python train.py --n_layer=10 --d_model=256 --n_head=4 --n_kv_head=4 --head_dim=64 --d_mlp=768 --vocab_size=2048 --activation="gelu" --norm="layernorm" --norm_place="pre" --norm_eps=1e-06 --positions="learned" --qk_norm=false --attn_scale=0.125 --bias="none" --tie_embeddings=true --parallel_block=false --init="trunc" --init_std_qkv=0.0385 --init_std_o=0.0385 --init_std_up=0.0385 --init_std_down=0.0222 --optimizer="ademamix" --lr=0.00042 --beta1=0.9 --weight_decay=0.5 --lr_head=0.00372 --warmup_steps=267 --schedule="wsd" --decay_fraction=0.715 --decay_shape="linear" --final_lr_fraction=0.0 --batch_tokens=32768 --seq_len=128 --doc_mask=true --train_tokens=279200000 --steps=8521 --dataset="wikipedia_en"
Each number is 500 + 50 x the weight over its row's rms, rounded and kept within 0 to 999. Layers, rows and columns count from 0. Numbers have three digits each. The size before them is the row's rms in percent of the matrix's.

# q: layer 6 attention query, 256x256, rms 0.0588, rows 0-24, columns 0-127
# k: layer 6 attention key, 256x256, rms 0.0555, rows 0-23, columns 0-127
q0 095:564504466515480455562426455596539479446566517423538519624532549441537503593495483515535549515453513499545429496477474462510505538579475526509489595525496477540493441597577512518535478508536467576427525503571467556473419650469469456529442476558513461509508469414540527434501566471527470521477616491554496482463538594416468553492524581514540451560482459517413480566489493458508461455527
k0 097:482472461558510451507516498511536553531547506667477532457594608492453550579488529490537483501476440527546544431427489499529558529494440476561526515529546518476496488538498419486518496541519588488525581471472454373550502443542461496589439392503572480587485474469436556442511545492623517536458540463464595553519549479429544406513527521457392519536487440511551566452495481536468552489525
q1 088:542400433414510458466495421431504522524400484482511546498500426532478523517557479443579369496418490509511446438427599440396448503519450586472531478525636505537490508537510543497532490559548558433568435513462498588661508532461513440577520434502458557410456438541451461480503455468495425558506458488541513520495536476512577509445462392479505519496580540485476440495519510515558527510437
k1 090:451475456467453537463549558445505461398434540481572470565486462446501497466521398463498479535463463544546584492565477499505441432552592451407454506615359521472514507583439506479559502595563508496408554498497600499510471558456481406602631488526408481510496522446491495498539517489573542587557527511505500470516574590493556518491542535411459555532578526469510401523447508507572580523486
q2 088:432402491557522482533486530603546500474480426428530500493548474561505493603516515544508455428449480440514531495568517429493438545489559541484574521538404477476456500439586495443471476483414475501450503557500514516511564557560547435510516502520581494536459493478504585479455477487434448507475423474531486453516496544531576534531489501497586517463403567438524495435491519473592536421467
k2 087:544511465469505521517477502547422528497404502564482570476522531606418446498545580455466507512524474525481422474558497434408481436538522584549508444468524524480479506479520426531479483440525516615537500516536487494502623609528639490354451393554591515500481578525464527528430523460486481526459507545522511538509538482522471497496434554605371429467482511519495526510526532549478483529621
q3 091:527480519545553597501530445575572501514474482447462375534538489424549559586452496471484590465458507476447436490545464516526449472419524529538458550544423506490518585535505468506471548516591528493491444500532519582469612564487445553569505501380551452531501534500442520355497500515485463491513464534512557493546402514403516443619421543501418497491443509438529528466611454516489504511477
k3 091:604469410464571431531411451530521494535441403501395528415519602535514485494437494487542513462400507408396416425486528516562468521503486557535471466438567509626491469525520533548536504450557603492502484536501354480508520510529511502475430511515524446506567442538483500570455471454442485439474389553502480519503535427457511484560534536519565466573419532518431624573529555581536597523504
q4 096:469469527537575479570530500564472435526534521479504494522520451386538513566413492582471611443488535406434449477535499414561561491535535564469581566544471434539431543533495504528417549419511560404485534548493527472497546564530401482534374526563557490563581557520397505415539493611481403549500526621528507436444530477434453516541454532538496576508530471463500511524452462503399447556517
k4 090:519533564460614489468427466496432525575559485568492524369557457534553537556502579567514462473485535398451503451458478469494521481491437545481557467438553471589437581463514466572495555488565532461506485516482434495423506461553496473416473561535543492605546507473519567540543486521363497521447513478501501536523558396558486556528504513486519568470568499580509505552530578522481473538517
q5 096:568459459483517573495478466504510553539459509501513570570484503558524480520583610452434513472436511433509540389505549481483465437532466595524497474555486451546423511505664614462449507535534542553519451521456481501500496488535505491536489438477482449410467556470453460467408466507562513480408466432561499453500573526402528588589456529571504459572499560434485446578594427508499595465525
k5 097:570446419497534509487486491564547580470465511493496523489494500530484447464547493504472437595403412461479389440590591459494489566485428541507416509490500538553524479509472514584511560472623555498475510613617490479503416571508427439503492483547477457543591541481410459553446537477496477410558496538476462565405534397423587411474442563483565408458513476455535530467503497474534467516431
q6 101:531500559533615539465513565441509522524523547507448501538533420450457553355542479545485446591505492492501504463408505534537508527441520412495503431525413469517525556383450526602502501502466448457538520405503535442498537481469486481457466567492556520485528546537519450516570596477462400579598478507446524505433471512514426449461529453460404436527397530589597481485471521512481486506430
k6 105:461458512491603433520488455545529485516426498555486499428439499482503425517504551625488545423597485391500446496427501486553412502469540553510495511543431461438479459540561512523443614510562560426446573485550535573407520432482518542517432536475423464462474511574533495424465520552482492513496512478510527466558404552458481513517486427519478505490474574510510515503480477482515559483478
q7 096:535585530571500531406565476501484525531359427511503525525529468539487564416471495383460482569453491534533512499550569526433450472543444516486393498523548620490516520515586522484551513573586543482484443494460502538608441532526515556494562497543426506491555487457544483487508439478478570484579447515539493498479435520537480454449478432523521551438513545475495449544518567501506492530555
k7 096:565539380498550539463553521438524466454497500602515458563469385459532469448564511468440527546530499523595515442489489544483511447521604513487459479563465508422668496542462559455567533527526539376422474588502561553596405492534453431450608522500403492491568535482527511480488524512508505596592561556575473470509413570503517415470535477512552435490507487505489521439535528489504459489413
q8 102:506513566504530421496481531499455471546464516560551467412506578508483494495519507493490442489483480531487503584413464439432585514562519535520465469450534572537484547425538508537483500422510541588424614521540564398417479501454399496508455475477555501556465464408510445564505526563539487465589659450485523479440482486484497475540454522505463480465499513498484523476497504506499481362508
k8 103:573497596544479435574423383480472493421561487482410521525525523595519610545495551662455525457556418472402591470452453411427440534491431525469524446531544573473417531439510439553568546460510544456592566627492528542572490426464490526470465397432570437581462443524514562466497390478525412452514526511505512483522517431489492490482476483480578573461485489481404517540507503488460434472424
q9 104:510479510509497490525540511486464508438570451437553560555536470494473486683528502498533506509487520524479541464553594512456489345484427514490460452465588502565593602471489557423394475518399434478515427521501454512494612403549544554595460493585533562443541494505415470451500405541524409485423447471533403540556492519537536569470489434411578545547603490495460530463499528535422497560506
k9 107:522540549457496533517547524540566516483622544433557543496534496449540482512548495438587493550399547508516447498442515557417428477519543402509528451621463459412485527472359476429467494525413445497458446538562434528514537528516513564561521470472424504456477479563468507628492535497523441496447481513471480556591497463510477576506489555433559519501536543546564404436432535527548399475464
q10 109:527482471440494490462494470457455469537448407458494551481512536518463512604524553502596522594470471521560525511535507556511570407561514516532457429520472370462566421430542493474365460592397508622539432536388499478488529391461591527502435542527505508462430536491596498598468419542533524412415486540526443560557516582488548540515496467507544416477537490480461498551531490520433522423476
k10 107:478471464502484423530493517495508729460498503422439481513437487546531525544467416478474500498513471515513489589487531510512588577535436487462481443524489498443491547437514572435466544477482494504545455538531461549510499512570552509508444465544527419529559527417468420521455504462571443455472466516530506487522486373497479499421310549459586423409494503525508513481529516560550516514489
q11 088:510468494440501502494516521444436523558547517545435443508522595492561490521448563461550517457571436493369528433623495467532440479546459563453511470503502488439473484520530551496487493433513533506555462516552594531535475561511491468489458457485450459519490598484483446425550511534474484499472516496543472424486539491351443480625522576600480481580443467514474479538580424476457458494527
k11 089:391534530534511488457542547582552480548522502480443466437530389462470458520498432514500480531523395449471480454538587516511535417476458474575540499448576475533483503536532471505466534434610561480549541429514540518454470523584462387606489427485550458589589509482415531443521547428439593510549485517512576507467567464461528553532591423488471466449535524540530507548511551545497535478442
q12 093:541572467468531523510492536527445565533541529505559433495560476562520505534503528529496456395549546387475408538609510523574542417492565536437573504499511378497434542518514586489502518414516470511420457521559515496543568541522477551510455432460490475537456549484483477495418458541567469493432470497551460545538505550498502493438478525492509427471531508428494531452495551469428499545470
k12 092:536510489510527502532457504544507562525501476458506481429559517464506563546426568525533482473499491454393438489454521529476474473523482562447578547300602491566426617486486502570546424493499472672526501528546471502487562494492509559434463430487547432545519392503507550473452513470402554495589438492494546461527536495616580557483417519468530524538489483517513569470464434568458490549504
q13 095:449568558499528508515505600460442490417569516538550532505497543507548458511489530487505463511503439522465471556500462526441552552519513489487510480494498472582543459542520473472467489480474447472472553466513575516440505438498494523549483479504554502603504588412502534545496630546446495456528570604438457484499606468493389540546496528539485557549469446569609549546426473462481456533460
k13 095:440430570541532412447462477454514478506521564450372462500524477492494576593479494550533519531559488475471556550381489432458474456493433478425517472375520494514462477510502477440459482517349580501493593532554472511397504499473568589448497501559608425600481472528481495512506583557533492489493453501439523407460461435468482513522510533547508465500532461542470549507603598521506367516521
q14 090:538616479508448538472518500537563495356520533448474524482522511491460481378543516450429469504485489512519557412462507516492466521494499375496518530469532624469544570583402466537558512490571441520437489471502453490530468525464629463500521498512487489480489365492453511472450612450551532515568526395490530523560561470514430529471509519511563495466554462504524490406412501428562405548476
k14 091:449454452456462549530522551470500487448510457458534505483509476544495567522476520419516525535378530526575447470437570471491457485481598445629456482432497403470499411497563516520497508531479439494509503460485511478603533508433485460459523485548423507451577471523533523462530495501556485459461401522486546510498516531474514459466575471463532509586488460432638529561452452506487569584521
q15 094:444541489510469517449535623528525508492528491567502501544547534516474525547448431523448508481518530499448442529563488540540460512412589508324549471496485446568456501531422389545521521417588471414381469487537552431465474559447549493486441570601558517523526645394452513473486423553555493502493594488512481464439445495561431578575549423451596551467425471526432575460463459537496493589491
k15 092:489469494467567372494477504542465510530524573510487614419543442539490466498478515592469422549524553554439469478379522471485481491546507510484480549362597493596467543498537490523545625458403541527471462433491440474437519422498558563514421503507596548568475539576544541496497518472465479570537535558442585527556528423530524515558452434536495616529502482552511512474495546498450474529512
q16 085:473488498573519356503506515434452484557543573487580517465489480464495514367529475498451389555483538482543579430473433564526535483483566558504532497466548604550556603466473462525587441623499469387501519457471473475547545446495527483580417572551433503472432479461540430494483525422454562588569496423478568545474532462483534390421512479533517479507516507528545552573553474559524518514512
k16 091:558540532518440510533547439429540513432409528459559506509412557498536499470416545497539488371508460553425562474469480533404438515425448479561523478461528522547487561518470456488555576463500596471541533580656523513535459472539484499478551439515449418544502441569494509507501533475486396598563581448485483569553434426577482438470462514568497448569476498482457526547507504462498524484515
q17 088:519546472488529478607481462495524473506453450519446589660498533506503518401477552461467486595540467523575408482523517451465480562548449408533456505558540519468426494519641503566545493517530492481468531513505548460587464532408516430396477489495387527494508512565552494482498605441556543525495478555519568475514503568481498441502435578444465518499540530364449475582525406496481467410526
k17 094:514528481452483542563522568514528516472530511563555472502471560556514514489447555516529474488491518511525435464623448585481533425506517575545454524500461517465442478511422454602498531527631520455514488558456562493512432480517430484479508468550452461527459536442517543393556614503475511468526494497604451461455566490536513534552531475471524332474502431479490494341519508462531479437483
q18 094:486548520460508432416495511537443481465477565482457567500560518526462488440421528362487470548482500517531504500547545585425499498501417451552492448447446550419608459424563556476374521602427499509534517486419537454548450446440555505476570544496515583448476523573570576549547526462519499528539522527483462560526512522498558434443536372503491501485448480434526451559475567501578561498516
k18 091:503446500444469495453500521375496489446561530408523493588431508446541486434509455391502533558552517524579527554551521564516496496511578409479500495555465438413570425553449523583510478526461501498423449576489581465532431504406539416529556529483438564457494516532564443567569463561474532456447519464549453474475432606451416576464582546504548460437590518469538445545483560524495489406461
q19 103:534440493442480460496482489552509499547422433554538420549452464501473486581522491591493576454532517464413476477455539478612479487492511528467461538571515514557439519477523639583496543368549486494451504526539476526471559607547467500522457522546457484568548526462499437424501440563496488479507499505467472522440448465495424520620501522576520454547460493503508473505562398504500535409496
k19 103:591491496562522461533523392580529490582505488606566534415555546533486438515545490518418505517547481476413419489416575414508464460516440571509521445535530506540457534500589519527480503522562562467496493459537450516494511498551400487478476517539517463548548467462447577577461475478568493434557548521488560593545567454486522454480404459453424497451495533554493496493519477427478525487526
q20 097:460489535455422524534446576493498442574523507456552360512556603437461481565528429628494544476558540521460503545584478552609523471511567524464465519514551435529573527517355488531493461458563450470450457551556537437459552441517516535504466549508451463515505487427483496492445552586531482465485491483503486499537592487454477500566571521541629453459511540438493562406511454531374454442582
k20 096:526507531574439449613458484562480547517503525503475466400530512568531516540483454554509482472548475447346531469383489495500526537500429569544607490451628512627425560506492505431515499475455494586585536502520427493551581512497440578417460433496547519526495477506421540534451433469530451522529407484533536514575517445588512484519373479522603489563515475477567550551586503521493559502544
q21 098:530483510555576487430555451534481463577419491553506534470480459367504489488492439507543501531550500530519409505497519571432583599508521514483517556517525439577452519439567523540612496329465571546345476391561506523413591536541493471444471509569444504648521502470493434463404539498476486482586479506420514459486472501470429552545536529516484527418494497535490473535514512474494484487489
k21 098:525432464554607481528471446597482516574480471536480516568529523548503537534542590642492499474472470442495656473488475430487428491517392606473534485401488521551514497487535506513564540480510452427463487538473469546489526480482515478492482564566608438562532425547575477523480430451530508469511475535544537417426486471593448498540506430429412581504436576533516502536531558491477548462530
q22 093:515533537473495422443511523517494506573464440461510665467557452498567392550470550472513477510455524534468493502481548430421542450586478466483471460551466532549555540586571556452443534523474436558528455515428499493525445420478532471463483471521500562475475509558553479487477455569522508517512429421461500552500535492420545576497533415525601504473546525560449395524490490521468380501465
k22 094:477489490519469493422483478454496558503502569426453588523508481589490540522492455477507518489385475504523522478463551507491519504515555496478478411507423459432509494490481469533483571517455598461563471506424651546445445490566556532506550462472555501548543486453555452489526558427493481459486468552566445512429455473598510511470450512433519484435527538502502389451502596496482445513438
q23 092:463510500471487474473479474514473481575537424445434586464497442540412489540563565484489488620417482503459383546460519582494501525519414503537470389509479538525531403407519521544412485508462573577479449518514518521440544487521542549437531464532571490497590521527562502551552409479554539409400421540516444599469557508468468519465478492477480492564485510489507413553465473472579665474537
k23 097:539515576444524444500452456586497563420497463476492545524550515562474535524569523568433531539495494471467532452494505560540397504433431490505520562507472541469476559463489566439467589536551473466481576488500453526480496554516646533457497510520488496468478655514559464399490536453589414435441465520434548554445483604434541564514463561473597479521542505558554495505569564496508483419460
q24 094:506498604579530594514528450553565504530470497451496394521554490522498444483547479531400507494516512467464431544451533529593449516416461570455595545517502506510458613530477528426336479466506476477422536522510504524459438465535475559577422503537550525472410471533420473494533481449492445548460429542448421566630568519428499487558491520570546396460542494411517559460514423540451538484472